Weights of a small transformer language model.
Size: vocabulary 4096, 11.7M parameters.
Training: a variant of Adam for these matrices, 532M tokens.
Each number is 128 + 32 x the weight over its row's rms, rounded and kept within 0 to 255. Layers, rows and columns count from 0. Numbers have three digits each. The size before them is the row's rms in percent of the matrix's.

# gate: layer 2 MLP gate, 1280x256, rms 0.0973, rows 379-392, columns 64-127
# up: layer 2 MLP up, 1280x256, rms 0.0931, rows 379-391, columns 64-127
# down: layer 2 MLP down (transposed), 1280x256, rms 0.0821, rows 379-391, columns 64-127
gate379 098:121150167071107133115133145152143076170143104114120124083098052082124149089082152121122136126054099105116159122111114159134204111130088103117155156154123148129143048163092099138194102130145111
up379 099:130086180147146128167119152117158109102090106155102168076131167109142122179088127155154118184133143092099086124119148112126138139153153138156089055163147168178128118191109118131137125128152058
down379 100:135155098085116172173153149193159122149143095084134113122139134119146195124166138105131124181109060136180127150169109120167156177180084116099142087100186144129090126076162101150128111132110119
gate380 096:148118170122133134129104093138107142175150153127124121136175133160140173163097164159166150101178109143117139149133143149109114070057140138139140147108094159242104167101194175099148116122084108
up380 098:123066187146117113110148108104144187145136127134091157156140105089106205118168163122157128157127112128107184104072139127152103097097145075112199077138102092154104147111107093081076157074083115
down380 099:094128067108155180117175109131154135152137125233113150162061121164120170193135136094192144158164140094142115121122193209106107077213127112165154176161111116158097134079127125081104143159154135
gate381 102:166198078120151110130088120137096115185108144184100162148103187026153130074098191151143138135054162077147146162152109125138147108119125135162164164131082077195088155152151093018133147098156115
up381 096:163145128161110087141126149091112140112207164183186133169099179153158143124106120150098106162192062115106164117118105139112067129124080201174154118186052164109032081145126118136135043075132183
down381 098:165155045158100161083152169141096123113145118181096094085135108127166099174055161160127127131117134153091133094077148101114126100073129143073144122157118127137071105089181101153127028125111122
gate382 095:151121159173140185090102094124160132164053136096151136067176058128183144105136154146144101154126173123105123190144072095193121109143148102147122136187122170121123115115150115170154104066062106
up382 098:110140100155080141086132110089086094160178139193161161137167150084133139114097146143173119173170143128154141089112172191103097098089166154130117112117145121110097126143156209146123136116133127
down382 097:134134078154109123134141133137071075127126113106088139072090162131112126144144082141178112134112121109089111073109128132148121140140111084122143079135113140138141122130124107136063090113117145
gate383 103:123183147152113202147155116087164157074101075113131117114167147143125117187177132142118110183139144127169094203086107132147174142133113142128185143139159093171149152117089109158114138178140108
up383 104:113174136173119133181134165151147115149143137119118144109084133117127119173150147123045111078106071158155125115119096122134144101106087175166119148116175088111141182105155157149126097116188078
down383 102:139092128182086131176193109212134142058110097158104203116120181096129162107116134131085141147092082083153139121095091129086119106133075091113108145119108139098119103070137132137157107112136084
gate384 100:070109175124136110140099085107095176150120087141162111094124059057136087154131134145105098161088092134158158117082147091128180100081139209113106146131158129098130136160177118107093129086093089
up384 099:148153152134104104176161116103122147130128115160057156136101098110180148149146156134154080088180110129078099168145107105172117100149164128130169142147128136147117114076168134068047128172177176
down384 102:098100134081138107216117099096129136162088124090113178144144076096132121164158105103055088073070103125173092126167112161126129128130127161177126168165138110149118115126162091121085091102127123
gate385 097:100110159093119135105147073055112164150133102115092142155131079117036094110144088107104124112139053140121180136115119172113176098099117154171123085124149169131125104148192113133100106197145130
up385 100:142121104126124143141149101132155073107152107100110119133153103086109166151143112168133142096067139080096150127112119173149091170182122176106145173122117100160139047048089123153161122121088138
down385 103:113078086116090131125171101101101172082117080067162139116144087102099059168106120159117094158115119116118144130143167153145172159066179094095120093087102167075133092172177078131116104139084107
gate386 099:181189165054179127146101154119120181184151093153149132095169129132125136199081071175198153134076155113129133146156137156167143149189123153096127094100111065131128120164135118104092131172138127
up386 101:152130151158183091181111089148091080076095157140098135124122144072147083105138131091180096050186141105109096114147128086111080164141149118137112186100130178144166112085122222196112123141097110
down386 101:093104164171195168114173101140144145088128161112119131115159066110148121146100112081204105102125156137116084178156167168110098121171172144141177135151095192151119086123112183194162161098135139
gate387 096:126134152097137123113115060125170182169100107167038155143192122162102071151121134131124185112102079092128156185152113178155107118120102148118114091143071087108154118097184131069155089095122136
up387 100:069138177156157067175128095075115084163114187122088093163150149124084076137089175117162148097119114119125077118159149060143114118173108140138161114081112133124222096160104116159140117207103142
down387 098:078140103091121083131150129168134121117165139125169158188133105117081175116136103115102178119126131156183044141140126162144091133156172104142134148099101174146153123162119116158125125136113201
gate388 098:135115091065117158145124096092108198154106117158081117092140126072097128155181122083135107136088154062104172149075130142124167191179185124114176174152126132117142103119105087067099173159206146
up388 096:173151122138133130150161091146134149131107207127140151154158164143061150096128129117163120205151116105134143154197161089114156118078102117107154099136138154100085160093125144130149113087128104
down388 096:114134067136149197080164135074104171134104116104084149191145065161148054149109127066102179196169115147119144135109107084100178159167134121090134130155145079153117162112126119167137072088175168
gate389 099:117178165142157175112150089132184188179153097104157148109129096111093168131109138170105126061146115113133114132128119164101146089126137157095085157089119186117155073172142075175155099148134126
up389 097:093107135154123136118074137161187134091128097157147153184160076126096055083086125131135092135091152135139140065082075108115087086109168130095133106164164142151123098145183157127129108073147136
down389 099:106140100124132178145155151144147128085140138126078162146188141145161102121149178203127144112131141124135165063100129125143121209081116161186152175179132222161143129119096133086141116135147157
gate390 100:163128084098116138110127148084126124198132083133157155071135137188150100116133133167135127203094080166147150152065064159141117143111063135141107107069105133094122201189091093097158082143096104
up390 102:160100132105137151147162103126158132138133101081144181098100141148134207113156191132124144098099138110112203161115178114083175140106129101138070131137125135132066094129106082145121113148047110
down390 101:129100131143121148103065124167103100186117128115146169080050171129133175130145144147108075162123117173120158143112116204127197191138075185190113149133119127120100133171142136137155138083160107
gate391 096:156153157132122108142088103138126165130069132094183117128123121101144108149136162148133092106084065109117159146154070122071163107153118203086141145112138126145115111058163120089108171180147092
up391 095:191101127181084125142130164092119154129152088152120173064141186112150126133146129112103114167127128104125123232126100102147130140095122195108142113135130094119147133133118091169162097157182104
down391 097:140113132147053027174131122086162160089097137154189106103086170193132107103159102121114154164115132124120117151169089183082138133137127062125136148078177132057165198146104133160108140103155154
gate392 096:136134138089125125166186151117118168128178144141125159140091167056134091070136106146139110081120093072091179130106148204139112150139117093095068143172140162106161186113072102126088100168073150